{"num_key_value_heads": 10, "intermediate_size": 832, "init_std_down": 0.0, "learning_rate": 0.00459, "max_grad_norm": 1.0, "warmup_steps": 200, "doc_mask": true}
Each number is 128 + 32 x the weight over its row's rms, rounded and kept within 0 to 255. Layers, rows and columns count from 0. Numbers have three digits each. The size before them is the row's rms in percent of the matrix's.

# layer 2 MLP up, 832x320, rms 0.18, rows 90-147, columns 80-159
089:150088152121138038097108161097118129122113052152138118113118135107116153100129076120101097136115142124148175131142100102169149111119101090103127157128174129125109125148101083077080121132100162108195114124133152085091163092103140124128147136
095:081104099139145085116106078114165102133152159166169162183113159120071132075124063165131128116089139126130110158131095190108097106111128139094115160184121116174184095102111179124088059150148086133139107103093083165204137129112144144109107130
096:092138104190095162155142197166057135115097128126155132092133101179087150118113137077160065135112083076136159103136160154139094111110109124163156147108119159106132150105126075124129100175106172181119118145194085110123116125154103146113099166
110:092138131150132173100135137130124145173147149119135105114116185079066194100109136080114162155164118142142093083154186152152177138132136079129132129166174140130123103120135114186134135142055131071133120067087012099145113109152122120126149156
104:107166166141140128086167125175107153109164067167060146136121107128166119097158124148150093088159106158087130132124081102113121159136082128174110067172117121116164155129212117128134122150212131104126121087138158166158087118091138097159057152
097:136085111129209169128083096099080097107123102203148179160108097176165121152078136166090110114135164097143089122117140098183133104097161150099122140147177129107106129134062134165126098126076098151087133182093102137124131121170129138099143099
096:168144078140110098132079114125115141156192110136131145132096123098119145133139135132075137065147097116139172092116097164134159105136165079096182120143134144188124133132124103141108147113161149135168129157142148119075107195153111132167112128
099:161143130106112187192133147171085153077069098155141104127149147089118173124160060123142114132200128093079106151110121141155106124168166093146107157184159099125076103105133155103104110148144075121103149175103151192140086145053085085112234154
080:132116181137119072086135129118057095160066078095160172087154162108138117121107168138094120114168156164205121094186149127135125152086127098070116103176162182080178085121112139072081175111217143081074152163115069177159159124118090102050086140
101:187134086091105157125076147095087111098139136131132144142090137139152128124158126142149103164069089174108056132110129118175096080114150135153135116102100076068162127116181153153174158110148083161119127111158120132164077134160110108137148123
089:109137136111181108125112164101108178153102093124093151139102078162147152132121121169108116102184139108112145107056159148114121127129165172166164185112183130091192072156143151091127095092113121111164177140099164109134164145141157084105174123
103:126137154072132138119174069108171186090124141103132117131149110064153164131163106096179147108134126116139137149110150124136182115140088160094072147115125158178138144128129136111155145121154073092071120140097083139140099108069174167122172149
106:134138158151087122162107124184117112064067090162136091100154135204095137072171191168105133065123125135155152134158153068135132111178114144121161109171106099105155164186130161183142125131106142124044132133169125016129135165164117117125158082
103:111156185092140127154120096107104111134150110079209158127127131169078155148213136152108150104168207135137172093102152129145091101202085100081132179139140170128128171171097122136106157149115157164106089135136139134104114107146122084145133117
108:119133098121127056160121154075112117138116142087124163149151190119152134126096130129099121136146149137140136167170140122168165050085171079143177125131089086183139107177150088117193120123120159086095106154156090122069146120133138144066120088
092:136102078099107108158109122116090131075133150150162137107069166114130146106163119188082088072168163107135140137138180126072117119224173113133118112152154129120120070115071148133159108129106117108151074164182124173098092149174116049177153102
106:080137144163132164164113148093138090130119130117138116105112148106137155143140147167142224164127164110123073157137170153141167105147179159117078123114186097115154124111137118102072102071162164125066127172103168149143023110115124115142133162
092:220133135153087106130105131104192055107158117114154125145134103130065179169133099086107107132124140130104144069163133139136106107125143135168092170083140136122135206121101162114132113133150171078065154160121124158193132180111134151103095124
103:128085120165089104119081174118151164114099114144123107118128148169104121075096132154165106109095098161122145087117129095146165153129110144159158143098129126191097147130129103168094171176113097122039110118164111083138162138083153133111184065
097:162092135122145144086129094113128202170114114137163137106142132186109099165169118097143087177145153120063146136052122126095116109153176152112085173101130138104145106123133131146142133112132169104143133157142091093117147129135186137103079118
098:158112149106142071143118151132153095120087131113079099110142100078105098124196177137127050133137165120134101137123114071070150107067143177122071149092104141098112087127176176139153150158126125176116100173124144153082091124080158137184112104
096:118112096090112114156118060105129132132132139161090146185129100168164141199093147092138060140068139108144063166102128075157149102154140152101085176106184119097085137130134135126162136114103113184164147121076188138104129081110151118097133101
099:101135100104105137177082140139142156110219109124130119200175068095203084141134072132111131167157129133099177148159130151163073055152165089119141172080072119131132152116130142148163084042153136145094079160128163169149092119052105203139118130
101:125130133125142176157173177102088091132196137158139180127187150118103090173137123149124107144175105125104140132173149166139148156189148143161115061151236119138134203120159128197155103091057159102118133144139087103114122140161099147136136158
106:150048154098145105152077200127198188114137106112161123069180148124142084135152189104125105103105102148176114171134091130138197142227115137131140130158067058120140099153058066181091086125128129107114105082114142134111133109088138172175096119
096:170096160134081133095130113143128098140125093162147156117101119146167160122098182202107116160106129139065125107136144158132080087177132155117158110136083114077137105091080122068115150128120180144139135112128180185205131136160151104121125113
099:107127181140096117158083123123129104158141077099121192138114136175123171174109146137116147155076182093139123068090058082101125118062160124093087063072096136120142165166140125066174128134115145174170171085069108106132087111147104130135073104
097:143119089136172176182119097093189128126120089141116152110217131083104104064118120125126138139193123100132185119142048113172124142144126149099147078127083126130128091203160106176163108160115122126109026130080204142119094110103123158155089121
089:164140108144106109131130134090144186087109187118160097138116109113067118138143154088095074160114203177136094157101159127095089117097055162123141163157138161132120144156157113123127161178109140133129142099119194146092182150153142056169134067
105:109132112086143122137101097131096178177106104172192110096115130172155136171148152160071104110106115116162127153184161149143149115088163133119110203119135128128176179125112139133114092154130157157140151143142138141128136054183080117129138125
100:166154122102111161141123124180193119133094121121135107125117122155098145152142117140132186158141065062158155160099093151107121109207058181143139094132139140116102144108065133156129099055118101130119118107159078167144108147112153086130125157
103:123209134133150188126171140154146138091113084118138137140146120105137164099090119130175153137060143099079136109158149148061155140092105038158179141115082151115101084143087122070182092125172112093106121158149170173182182172150116096112093153
107:113118184127131134085070098124112105072128168153082136133129166163074153162220072127140167143178088143098125082156196157125167193122151164105143138150141057169085131109119143147213091190165113105145137074081107183119164099111171123116122103
101:077082127139123115164139124155111131153133154136088122051155123154159157116122165158139118118072145199103130125104148075129107110118141167071131236092131155144142121180101105113150122104173162112172156161105211094145131133171071048138118144
115:122074081128159094153128112101144113182139101129094145151125136142048106163105153166105121084171127144122128134142172149089139085130106141127094071142126123126145102138173136184115117065127126134123081179171151075137136139120079127106102162
096:107111143127123162137123165140145137143110163145120151187180092079106107170148127151104116154181124113090103168160133150160166149162128103096137130098106184121143141083144148094106097083102105141124114070148133166147163103103132131074116102
106:175067124150125142127123129159155156115119071089126114132092103099137081163097126121167133128097124127163130098121138080133088136166126071115096131138111106137104123099143135125094094113116148150167084119093121142165167140092146127094177111
098:068154101105139224156144143141174152087103092143153153072101106160203137090141141079145092061141167132143169118156136120132088096182154151117108113117158163123085137156141109125133177131146097175088125062163160082051098107091100089119138191
099:152186104102111166107150167137155140129135115152102165181116186147087124160151080145086157138111156132126151145087155113095155131085140181121097157124127129135163091138070139126060139141086081128087164167164122080136146161142147158120087144
094:149074098101188117168098116125159145085112087148165093156078122135172122158110111142154126153101157176122126193101174139125160145096128155084125138112133091095112103102124118079088111108078107109147123109166083135148191158159139125088148082
089:147125128103158122092073095121116095117164076154132109098144136125140134122099112087168166180173095086134138115135186114110101140139140113121136116106146098147118089136135163142060152133157175183083161152077167135105173141140192109126131120
109:165102199078165160093083135117113092138098115097141132117165152092133165163121137057071106117071075111112115145135116147161189071139131098078099109126152087169102083065106120129158141134075176120119144099104125069131174072124156105109131154
104:119099146179054114104081116166119155185167100059106126111156095143147143119111100093145087157149123111113093121059169197143168115071128141160163076135171181172122119145136086094145097156120140158113094100086060071095128200165098128083128085
110:130155069110082108169170163172156166092099151126097167094174050124133118094121137100059138099152129077124188151129045139146120126118112104126128133174112146098076130174083150112112170141119184113137099110124106124063133135107154161179111117
097:119143132123164127150084208158127132116169145128114093113132172034133126132156134150128109097113115134162088127091133122160115131112114085120113107114148178137112134098130205090155128145164086116105139187105144069077121128133163177123138137
092:115194156091125144102130079121198081138160153180151158106108163076153072104137139134151165126129102137053116124144117151129134132165137141125111090081095091089168121167132144111118144080126158115082182115120124132037114098110110149139132107
102:113105073140121159120137151164119131119168162131098143122122099109108177165167129172089153142178148124108073113119171089087155119173098147159156111107106105138103164116122156114070164111160152110136111150149139115090130118226133122118131094
096:052121111166125077076150074140085029164195075129089098132166122161101170138112151101100129150150137139105093155105126088086121136088128146093095173100189093118091100132054168099104118138134094076178076146142098111133154103112134112100168132
099:147132082150163108103127152132084114090124200163122174043128110077198062113092108121140132105110161116126143111205131141148144080130116163150126052171108211192112143140099138137128081105194191137104099140084099109155074160109194124128126120
107:088130103100113167185170106088126126092137108127149144144101105144138170097114143118077167099157157128111138148137133131087115160068121077149146105114138143095095156129127170165079165122129176141115142088125098176074150139118127157160169136
102:157076167092167126132113103129101121122146103128159092107100164098131118086161102153089132158102087139152135122102105174112105084126138151122145106148123123141172121110070153102039115126154121118070175132155140136107182125074166093094199131
110:161121077154134133142133069130156059147179151112125124127148127111098135168164153117068158119121103113143153112114079123106086127208067078090135148114135196121135114098143164166111156182103093158113135117130127127131108114191126029181125131
102:115105133142086105147113123129062133112126136153125109185136110085140143213098113137120098175162142128105123123206134135112149107103123195134123140120130154107140144138137092166180119105111185176117171155173115123089133088165192191175148174
081:222154080117135129165179158185102149116111139120112106149127142106179121120144141109206095175143091083111124186196168116141112133135170073130071078173149151166090153152091160138129145035118085137192149129136097102150144124146141149137123161
095:160119165094121162156120120103107111142124151116147098125147107096151140059113137168105098132120090166177086150115038160088123049062122178135141153103149108192097116154127149138119077142111118116136115124117170125109099164131146132166138137
089:070091135096120137117072091152174119145121091115178173125108135115136194090107125116179135134141126114111136129071104178134107169093101071117129151120133095126120084152131098125091169127135115148136086111192157165187147189119145115086118125
093:148083096109145124102088148194060158151087129102143127141143126173083104075066117173159111133133120148143067130100100112104142110060118087064093119159182118240135116113121104114126100135101153102177094127105087100116162125122128143123096085
100:137135148145052125126132068125185123116101107064125150096131104127185162134120132145112073159116147165120087148122152100131165128117153089103130144098133150047125090137137177129141112160109079124171152151165127154082175103090162144162120085
# layer 2 MLP down (transposed), 832x320, rms 0.162, rows 90-147, columns 80-159
098:153197153108165118138092177128162126158116157101136112156136131079127181112129111169095166172123152120092150134144194145089180140129137111101130098086158167136135150111105145122199082178138113210115101132115121172154089042139196020148134134
100:157070170156156121115132196140188101132152096184128085158063128075118161181156124105064147158081117098086156103048116094063131150144113101125156137143118129137110129119133101129164123170151099127101125112106079078138054134138076147109090128
103:143114139119101095102142122117145162127159144124122109143068143144164117138154122109105158144135128076119134102079036092134164114085149150148132119132137085152140181193140141175131085122097139136128182091092146142115093144110159187159136085
104:087094078131088132109136153153136105151144069147159079095096126135077198124172103199106142113096151093152120141112114147157093168168183172129129161090158133183086162141140132124151123148161139121065073106134113101119104104118152117137120121
097:060129122103164111120080080099122158120149077122119165143136122126064093111147128115114205102073139129136106061126131173122146133155157173173125100125137144158149145151150136172146130098073141137095237079109050160145180104095133136113135086
100:163113126097076131179150128130087088083144179123090141160123090144140083119125136159158119156138094164077117090109117135151079164110059124107091143126089111143124121095156117144153109088128177125168176099067180100164134134125093125169153171
093:186126182137105158154104127075051155093112116119135132136085115124172133124107097119087144126108111138100138044159157093169150126104064041085088129152109184136157113095139063203077138185110120096174165104135100124131127108126133116135139100
106:097136097118051119107179129078099164147124125148145108124111179150183132100095063214100187077109129157134104110143086147159089108099113144133175125180128119139137233112112105122087107180122156146124161172060088153094162115076126137136131065
101:142090139092145105113183123162158179147105171170135082106180139156110097166125132084129100088117126125143122098111138087108105179084169122142112110133173091088127134092162100100184167121130151149098093078058134101141174182108106167161133137
101:132153157143133107079146104129125123100175147128212142121137138137131125136145097191118135127142093110120137197091123151163087118097105082088132125085153045153173101133135110113124182097082130157146129137143139149070175103184157096165138131
098:110132118102151130199100141122159142157104195144152141124088047134138069145076080135147113140163119134113158103103110125080121106161122123122154126109152142106173139155107175117122116149195129080032083142139132150129201171110165139177123127
089:098116155141070139162073186116121129110180111148107167099150173155101101143137161162085095132107142156145151123094150124170121132074122089129179100081082110157133200084102133079128148115107136146156196156107061156183118116120113062123160118
103:222125130132141138128124059127157108145108127140141095142131125160111134157158093134147150156070168108122178156112099160090137099119151136165176133153129158097213135110151173106180113094220139118155114102157126166156067159165138166105119121
099:101161112135140099098141125133140141130175173076149104098100127094137105085170148101177113116159113089158150075144142182088148116173108190107128086133116142155084133138143101142128119157166053152113140121158139079091144087194155168199123157
100:126168101138097046147141116133168108165146135191104110185116176149144137123100095156050104107133140141187140104149134069102147111135168146147118136119100077151093134195165139119146069156150158050140133098140176083165158125152173158195127095
097:099183118087161154132093108084125195120124172112103101110090055143100135088105119129100142064119100126147065085203072137169106096136128168100088170110127112137092110115120179144079101163114157115087154134112149116101113183082143140135141082
095:079077175102124090099128151153137188129145137141091112199157148120138072082129115127076136163162074082148096098133109143067100155134105092155115073155161134104154158085139085111171081142111210137111089106116135099147223162149128127183085088
101:134134109117140124103099150099106141141151044017135136148076140065132116128133173087105153124138070102127098181110175141134127124089098079165203143116156123101132156088122129168133143115143102145169135078111167100147151103201131138128114072
098:153165092150149096137109120126073144120087151142110147157100104143092178108129125146099152122120147191126162035152108128122100067145128189128135136157077162138157142099109149088123077144160117127140173158111108084127118116128133163140107117
098:154123088130126118165199114170105154116145133130136131109142117115151124149096074169142188180128088136097197049174123131166050132150141114113105100154142135107122100065128186135164117139225110098119098145153155149122118108195115119109136161
101:091136149088112138156154107083111099101126133106136094186141074156187148140114097140162098114116121127145100196152133078113153179121085202135148171137153092121069147124196109148106121174140098112056160168069152125098106121109063120143109139
094:151154112140104141167134140163194166128120146166211150106120178154094081113088103095092177143158126156122149123152094099074147151119094109129185138166117120135161152145102097142122129103081141124126155106173104101141111168145123075148131155
097:106132170125102098151084160107107139090114125139131135078096130102129094135158100135105142129125181145166160126082149193153087081079205103177135143097083143146167134163141153144154111087096099200110130075065150144156137133140118191068135110
100:059130110124110086112119112146087191132123137133136090096123148140115122128148112132195100131168131146071136203125094107144128122119141085054145089154163089143067052078180102181121118140094136109152197154114102143185126125157111164085127134
104:119075121106114145111154093104123066104095082129179110101128147144117115076106214088140110117165129138138154159142066141092121084161109140120067107162132165166148091101103139178152103105143125117120098097161216160155100181165157160118124125
094:126128141127123120116105072153131130125124102159112146202145124100153103101110138095115123096098109117156132107134105058130158155120175095178177193100104102125142121118103096164097142133170107135173142104155131084130165202128116124161159127
101:124141143184136167100138143173108159128164117107127111136122131165138120112137147133113138150116155143052126108140114164137101145142090107144089163171116107087168188116130107136132087075077137100160121064122164131133172078195080102082153134
092:086151133159159105157135121151101141143143152106090129142165063138073067173159173093142136114200166140125116150081198171228147160137086056140093138088144175162129145062119116170082128073120121139134155153142152108100075091152110084156131079
096:200067125120095148191140144195148133111102094111100150082128134118061133151199122159107092130176081126111213143140129126117131148126090168157123108111192082091120202157198109091107129103180102119159135156143100083149162103173164061179131074
100:153150148153102140095150118137103149167069088053081152152072111092133151129060130132143103179111083094138157144151089122079121185119079083156154144148100123215145081145144144096143119074137114107095102093101169091157090130132124189101137188
103:076159130113141084104118147127130153135186089118101176159137191119165132133145161105138181145110136181109118154157149145132085103124195250186122147116171118064099153165110134066147131150171107172140123077102085112111106109122178131093161119
100:114140153164113115143148116112160125178179102134167081154121124141080125139116189110160075126153088138065212192139090107128088135106122112189135132129100192158093084164145111147170162108115125148047151134109118125072103097187112106166120190
104:094132157104131153171139077132115124151132154113182070100162065121184162173184166082100158173141124114146182143143139141161176125123155100142158113129146116121120179110141154142098126081159160122125147055124149102196082106126133154104151098
105:150109097134132053112045165106091151170057196148094120126127159147138114100135123142122138142212128124165137136192122143132120145129130096148150136121124095172127083111139146117119124187134123154131142120158129094061152122165064125083091160
099:149132158143088098131126124080158126049110086112096089132150144063119186168138095135143121126099091169075224157089101108134116153140166121124132136104178093148146146067160110181147135179140097078128124087082121183151156157139144142148124108
101:153100145134075088145108096157180146115163127121160117133145158087101121133100104143123153055118131181145067109118132182101136085098022180080137117140089128150145135135089083169126173130103096144145070159139100145065129100156106162180133102
095:143138149128119154154118161140101139103058124090169101170097092160106123131177113105061171136042102125121081137127103170152070156145105113086102160146139106143107161113093123141135092100207117085129148124127150110087103115095109136119071173
097:132140125096111190084177153122126126182165161078102121162122147179203117137062130186076142141147099134145116214112111150160134120161075120150161075108162093136082085130112155093092130123115111131142178135172099135109102151157104129075113083
096:115200113102149161090204130110114116097124128140130095177107186089135119105144125143131131062115171148108119152140107153106096149112065131119088144169145130113097106152096145152087101117189121122149118137125176122179144114176158203146122155
101:135130194119123108160145104199127152059117146133201142196162187154121038165097086089083100166131074161138152149122029109170145177101155168132113149192118115186101183122093120130161116139153115169128113123084159122094116080139131081107090144
097:115186116068145127128141133133115131184131111106138132152199113169106161092126122128164122135089125099168131120184078119137152143171156156160051145098173066065142100127169107172090112124128132127117056098090080146070160124127082104100136100
102:091105191151178113118097140121138107134171134122122077098132098083122130135167040144123130196124150130127143149125160129150137150137144150155074159136141173188103100099131084126147087072168117104178080162179096167114145097147049091129180109
099:159081097122157136143105123096091213097186142099088100108090133086141099111162100099125169067192136105163085154130130110152084158217128144109118092117148177137103090179182122165077170120127110126115060175085148162122222116117129166122156113
104:178159173122095166155112112088221079149185149028135118128121096085066115123119159128123128149114170106159170157134149067107060097117133107122118128167123139138096104155084107140138102125150122134181109151107112076145120114143099098123160095
102:126096138129078068086168084132190127131137195116146123122114106109097193132103095089110122111180179154127169191138080137176163119121133094173183097098161138128123117156179135139153118112141129145118165126164114146163166136188076117148123105
103:122186145159155141133171102165071169180161150079170152220166068161146061104097112130216180156091188083138095112175091081123193128130179185199138135159148156125157108137181093134122114129129094101111102099177103153087106147139078188143126119
101:104132142124126138125113142125121114111097140133141089138148098145138145124130135157094136160113106176128132088098091146086130115157169081156180160133142131104094116128121175159125084081134130170113124112151104160177124082124135144105113122
098:134133127148140145133120150098121092058087159176095129159133127175132196157148152102131110133106105164161180104117177142162121116071249193151205167113115117134133105091100125101097103114199118104143093065149193090084094137111195127130091136
101:118109134123152082166130142119148133107141099115158155206068147135080090120151145127121116180097114160110176169142128169108134140125147136098137115114098147107152098126160089102138165176109139121105178115149120121097153184098158071062093152
099:088133130131152078093152143158110124201149140117132128131146171145094117116161150081167104065119124122152172083138144075135130147141175156092109163162095146156113158142151163101116099124105101118127077138136143105150134120154131079148126100
104:130129092107169073111121187071124157127126145108154113110133188134054088082070166092162149099127195086122098117126115202138114152121097144107117145163121153133137098085084044110088142165104101123180155114107113141141068183089091118079150060
100:191066141145140080145152163179088055114113139183093096081119130141108154108138153131124155139149099085087156123147156151121148107085244179134137115166114186129167077177146081121105133115115181091133145136106113131072115207129120202090056127
103:095172086183097155152090151091082168199071108111101132171156107120141181115183141160130137066105139158169064152081146096103200118106081158066125198130100133099084133166173085125126119107136158113128098093163149156123153104134161078087188071
087:172114112130128125110099092114129183145181087126141160109104126089162164075114105123144144156136080145058134151134184134172117175095119097097148156143149108093099210120111143092171093141127147163121089111114117081106142147167048146134136108
100:188144147117104107186178128141103136079130112106130167177097166135177117120115141146145176154177165141182102135120092119107070102118170103111131117112133164128113115109093153114121109125105132056127106140080141121106083098126061153114189181
095:137180152187149113167083181122140160092045213125152147096103126126090123170131164171152134100156155161053170159182106155142120109145146158083154183090107119123096075086117154108138117117104126131168187154091080128117131102128135152124146138
098:143127126084142109084121079129155139179074129165107127166099075115081179072169096176182090150074149106127148101120091161126177150104159166123120186125174130215125115084184127156133085116154125140191134115077135108140152136143139120118091125
102:124091144165112112122151149104131177150133126090133152114125170102121088125126095076117137191117109175157107128116124132114063125099065079058135144134113039102168161133071145133123111080149098203149121062187151109100127157154108182112155164
# layer 2 MLP gate, 832x320, rms 0.182, rows 91-147, columns 80-159
090:088080129125127060120117200163117119163173166130101186145143123160085123142130145147092141106114146129128098146153131150135117127084144125103080111129145115195143146087151125147095133168169101138076140148109141136122068146104071113158126092
105:087127118115098118108146044114117134130101162087133117143152136128167130139170044195141147097100121140075122172077066210117146111181120066119134131117221118148110137134148190118129150109103095149097116146140143139132098100087174124182148155
098:138172066110139121123133102182117113152155107093117109113132091094080203116072114164117116134141137099096151087147207152168178126138105099082110122116146090165066110098108081117135181167076187101122108090107069136114115075102130149106121131
101:133150122071130154165135133084095172166107064128079166111105126118118109141073121113102181152171127124147107140116151115180129147108124055088082156189204149140104133144169137123067097152144107089089153094128095135126084071117124099114083134
094:155084129124172103089085141170113139132126115200139164077157115111122136131145148196117130054129117082147151106126072126131129122067179140160127149144090073071144079130146117106164140143085140138176146076149156097130132188125184138126163130
093:158109109139105160062102152126139167133146101137121157102120097091138095141112139137038119072091121122123141129083150153204159122161090087085121134140139102216049134152089128156090104116190134126183183122197137124069086104174145164145149117
102:141121105133159143075120142150183131187111124159077143113130167160106148163123135137110141067079112128158174169182129101141114138154121132108101101134121106100095096057056100119054141116171201153123185096080115125133136116161124112171125106
080:102141180086177096117165082132139160082118117096102144135157118099122161161090139133078104110133117146153119108093107133101116173052137106122159141163058185126141170122092127143163186141210145096147105083138127187140088112100050035090087148
100:055089105175120098113108146140092159100132063120079109108190159100122126140065149137053180085079121191085136124135119135159152177135065159095131117158141107140122114071160129118133143135087125124127084130145128162180112114155098125129085116
088:103088153121145154132123152128125157202127096111094149115120140135134166162068124154111157122135062112128189061088113115164124088115170134141179189103166217089170085101131103124175138136125128136182164160098128100124180162088194114118157146
097:130105084138100096136121175156093103165159104125138142138107141159136099143079118151054108164123134164071139144146095162127091133147127099127170143125155039134080121133113170143120137140172179149162162095122163144188152138149113108121111112
107:116110144183156138137061132119116159072135107096176077081122143119138113126117113096145149080132158107087102142135160098165097100062157150075127084178151155133096106157120173127171101082115154130042198128070183103100090128146110130126169144
097:081118146097129166102136095118153102183115083085211114123125131108055108127141145109162147171188185122160161183111158132067173168073134110140136132094065140084049123201143144100125124177122122108164136134185104154130129094133118113169146158
108:104063096153117109133148092126150147113124150134131156166133115116132143086092170143108177090083114128134176132185138167126120062057153145160102147116127093182177154181161093142112167089182154072132103129211125102104135126170142131124167113
103:136151177136143067096122120123114141084070123121164117172114128146135105130189145040104125084154144123138176149150098149141089147079115129120129117158101124152115162139062122150083153108129169143101152144106172130192171122135137139190122149
111:112136137118138078089124117112106169152164106182127145145130189106144180166113199109148093118151112088165130116120139107151121126151117118134096155180108136114086164063113109181095115143106154141125182112084129107098143086103175152077139102
093:159130121138133106082151166130097162164110143147126167140179116146059134109122163158121099084133160122137115131123132154154173131156130082127172151106104088187138070173121152077114160110085094169189163186071135208130104141149137157126127093
102:094103164102176120136129148141194161122123175123128063144153120136124206066125096186085127089112128144130123185129122086162131160124168096134126147078087143132043114065104112087063152124120166132154188196121129184079108162138114087168154083
106:119144104155112099044121169107172117166152126189104131151109128125098142113178137147098106079117097128131172104105079104100168131145143151135138115133099144081161151155103128181136134102126178083146161161089112091136145109105185125120108132
092:150154145139148134122148127137209083150108128125129108106099137101173120108177104107170089161144139168124099172157129101122109157091109227131151163133165118145120125100116177146150103136131098139088103168144146096076111124117179105115117106
098:135103133099133076125112140088209119139139100124185137149174160140135165163124184101124170190138090082173116147153138111170108090118148163149138156121172095116159132113133153157132076123158101190153177186129147158120134130121154117150106144
094:109114086115125130135157083164102111156111135125107123082104095173088181094126158112131102101121077129178114085114196066157152153068117117131149131115166123147108140145104117058098191122154138119175151112172103084114145129181102016163175155
102:082091181168149062162089150174126116180143095124136090126133139193177158160100171090152156145133112096127064112143135138126143065149139118127149202085131135156184127106121043124124155112118117162077114140124123123146157118126131118086117082
102:123103134147144163153121121120111092054128106070129091128141100120046139116128146062098147140168085116114068148179114101105126116134122077109078117164185065182142153073100168164090067070133182116118103118108108121159119149099166102164122099
099:157166083151177165130171203102158180110145124111120089124192117174164124098123087073104108182150128134140122156149128180121182162122083126102101129132134144180056167130097093134167121069191080128141108147144065070091099076131131134126101110
102:122129116082109067068118148162178155098155129108164125118133144092123144113163107089093136147112147183144109119110126145148148121101115116127167117188190181169185158080141124190132142119189121145122162155147059118123133108080178116166122132
086:117140186103133091072089147181080101122163162199147132140084089130079173166132123107120122087138154138108121060138131141119173106144103136174137151089146125119156159087098176036068151101173113166142153131075095096162162155173145169134119153
084:141082122111112115128126148109156188124066127154114134139102077195121176103141094151139140163155177120122161140099126194136121140158101106119098132144173125121142164073173111115061139131141074085148129143117123133108150124159136053158147089
102:166140097093134134152118159127146139180132110085093112158225139127147133150098115106104120125113146118152173149121107167111101117133108085097103137103100040149152136097152138076146146097164110153089177147143109170124095084150174232124118125
104:091196110155137150129108086137122110154163129083115120095129081175110137118147141119095096096171121187113099134096152088107092137131153122125110126101170110112138146116149148127119173145109181134142169161103204073137161088129092144118119117
099:129079170103159117121138136143090125141085156129183155143127133131142132097162131169111152133089139182148158183117104158093119168116127197080092107105127169182125139145181097113112189156160120161140185143063112112127134114136207165175169141
096:138154151133129155134157145108158149131146154089150128099096103130115080154119195132131126179129103079161111119085160079133164120094139164140157134158165081126089077117057125122140087107081053124053189107174127136103102118135086131085123136
089:133137130066158167128100132051100111116151127134154128149167130117153145191116118066113162103161205072120082129138114116151171120090138132122075096114101130163125079182132125101165197094079089119159107138148087165098131107133168117131215162
117:065149206113133123059151139168129156136127108135109071097145122174170147124134074107100137094118149111135150155157064169099131172087178122107104114126217193096146177175149165143084150131098126149059085122098140124083139111159157125132150060
097:204174122123111113121154091108117142098142128063138166133153091177122130141089194128214123179092152145089083126117149119155073156137156055182162148150161127142068110136132068121172188178129206141116143071127092121145103175179088188053170165
107:151130150171055089087161118084123110183120154188091119084145156166106161166133090098164158087090155127160099155127114188176162141183184099153148138105147092108107145142142112139143128122128095087079107202155120148130067107154077096127104201
100:097142110099171113130139074135106159139094113116152151114180161185108166144129106159126087147142201090151147122160127071147133159141169082141100132111140084160157117124122213085079104137129148094106162122106214119107157138128141174086112162
101:104146149127160063089207180142101100131175127109135054086093105092119079110071136137117160169146164101087117113183040139123144066163078079072079124042132147168133110109117123133152131105127150122164126131175118099176126120101131118074112071
099:168109108165148132103115100139120157068100103130116160103165131091175129141149114165135134104123137142140117135143114130145134108129184120118146168117156117096071093071142140121138160112134131076160077140103077127206132162109162201085126104
104:137158117133165085087103096158147086115189083120071090109142120065155177117083132079120092182152082075090150094147123123135134136129147090081122112119130135139119127128103141088073149150161116195085132108091150091082111133115205113149156139
103:088145143063150129081145129078142161116114106174109098123167143115139165122125201131165126115104109133119115118170119071129170149136092128140158168104146149122133048091085087167087118107141155102154189123131090073181157093148199151145152090
111:155126117077081197148162074097121122108123067109108153123112097105097098155103135119142128073140167090160106201118131123137129150088136052201063158156136110150063127158114132138154076117115150134154150129147151123101131088125160113126095230
100:114149088167097085141177134087117067129149042095164161112156092114122145081130122132067178164146116168205086106142032114142104100110161181129108136153142103159130157165118108080106131178133105136135147089171160117142078095105132149117145108
101:153170094181161134130068155157150152136131130125151157111111153188120125119106192113070075116132097143117222109109135147085110090095139110185130163088102175083126160167143072096095149181143101151133147142191133069116080105169172163134134101
089:180067149125167091138088086140174082156167061128124147050089174120079125098204179128088157159166150165132149177174144164133104089136152096093040140096121074150133136160139082151144128189103113156141144125152111118110145101112154125082078120
126:214128138134147069157159075144111144133125111164125119065118194158138101097163124122158134146103107137091110115113151099113142144120151141111148176164142152108090121142111176163110154202103057048165213142123059100174151172150145163137157153
088:105104109175097084124141130155121084189168113131134133195124095154102126197141157166131070152128094067105052101118147134076146131131125199105150170138183092105136059091074173056093148108077108130142114149177102142060121082123132225114182147
092:132123142106089110122086186131179142123201190136143124069110092117151083121140067158128151152166139175154170115177092179125165125165132149110083132137109112158183106079170141092130097066213102132091138134104119176141155162087107154152165130
095:121175153117086085124139135195113171106113122088102164157109100138075123165129118141105025123125105127193125146118111114100225149135131099143122128110136124151139118165121072127094106125130125110116149114129140049214215133089119104086167117
109:197159155111134142097154084115159158106118115119159121141118204043078130079145107111160179069101206133152176138104117118117138143159124137123081110130113169211077169131088105134109187161168161102089110091108094135085160114151145098101153098
102:161172128125122099105090074151163152120140145185171154105149148131155137199109118158083155093122205097095081155154108131132173120085123103168099142148123109199163157162137120148120091087090099124082129093119155103176142073160151132140098157
101:164143086136108113077142107159074180090126123112133089086159116206154140129145109172144135168099117132094160138129087108137074153093112149120096126126116080136090190130141098103140111171108140104119118111196121119107089136106074103109192163
085:078090191163112147082075129086106164145142132149096142102128148148107101170125149169110103144088110123117103076090099186175156113124085140130198173126103129115130134146105152131073148219146176125061118107142136129140105175143109054183134112
095:133160110141086119153047070188158097156118136125146125098114172083160128083121097090100151108058135137094129021121154101111092130098097165112109151160125190233126168147159152161171089081074162166160144117087126084121096146108156120085143112
094:144199136154119106163053135101136140128125151136138126112105148129111142079126122158132115138138056172105116147129129129122117117141122089058097121128130149036142107119141211122103085142173111104092138153134124112146067168113096107088100156
086:135119200144107136032103115171141131169151120157109192120173154123098085123131138167190068167099081128141086145118098119107155095085131096138127117107145104173148123140146137170103114138081130130164136167097143063068144141105135086124163112
109:138147119130131101121111140092135075111127107143136073101205148122114128147134110112103223150174153205117169125126096140107126098118131085121109098126119153072172118087122131130107124119113047187141141125142134116104078121125079124069138136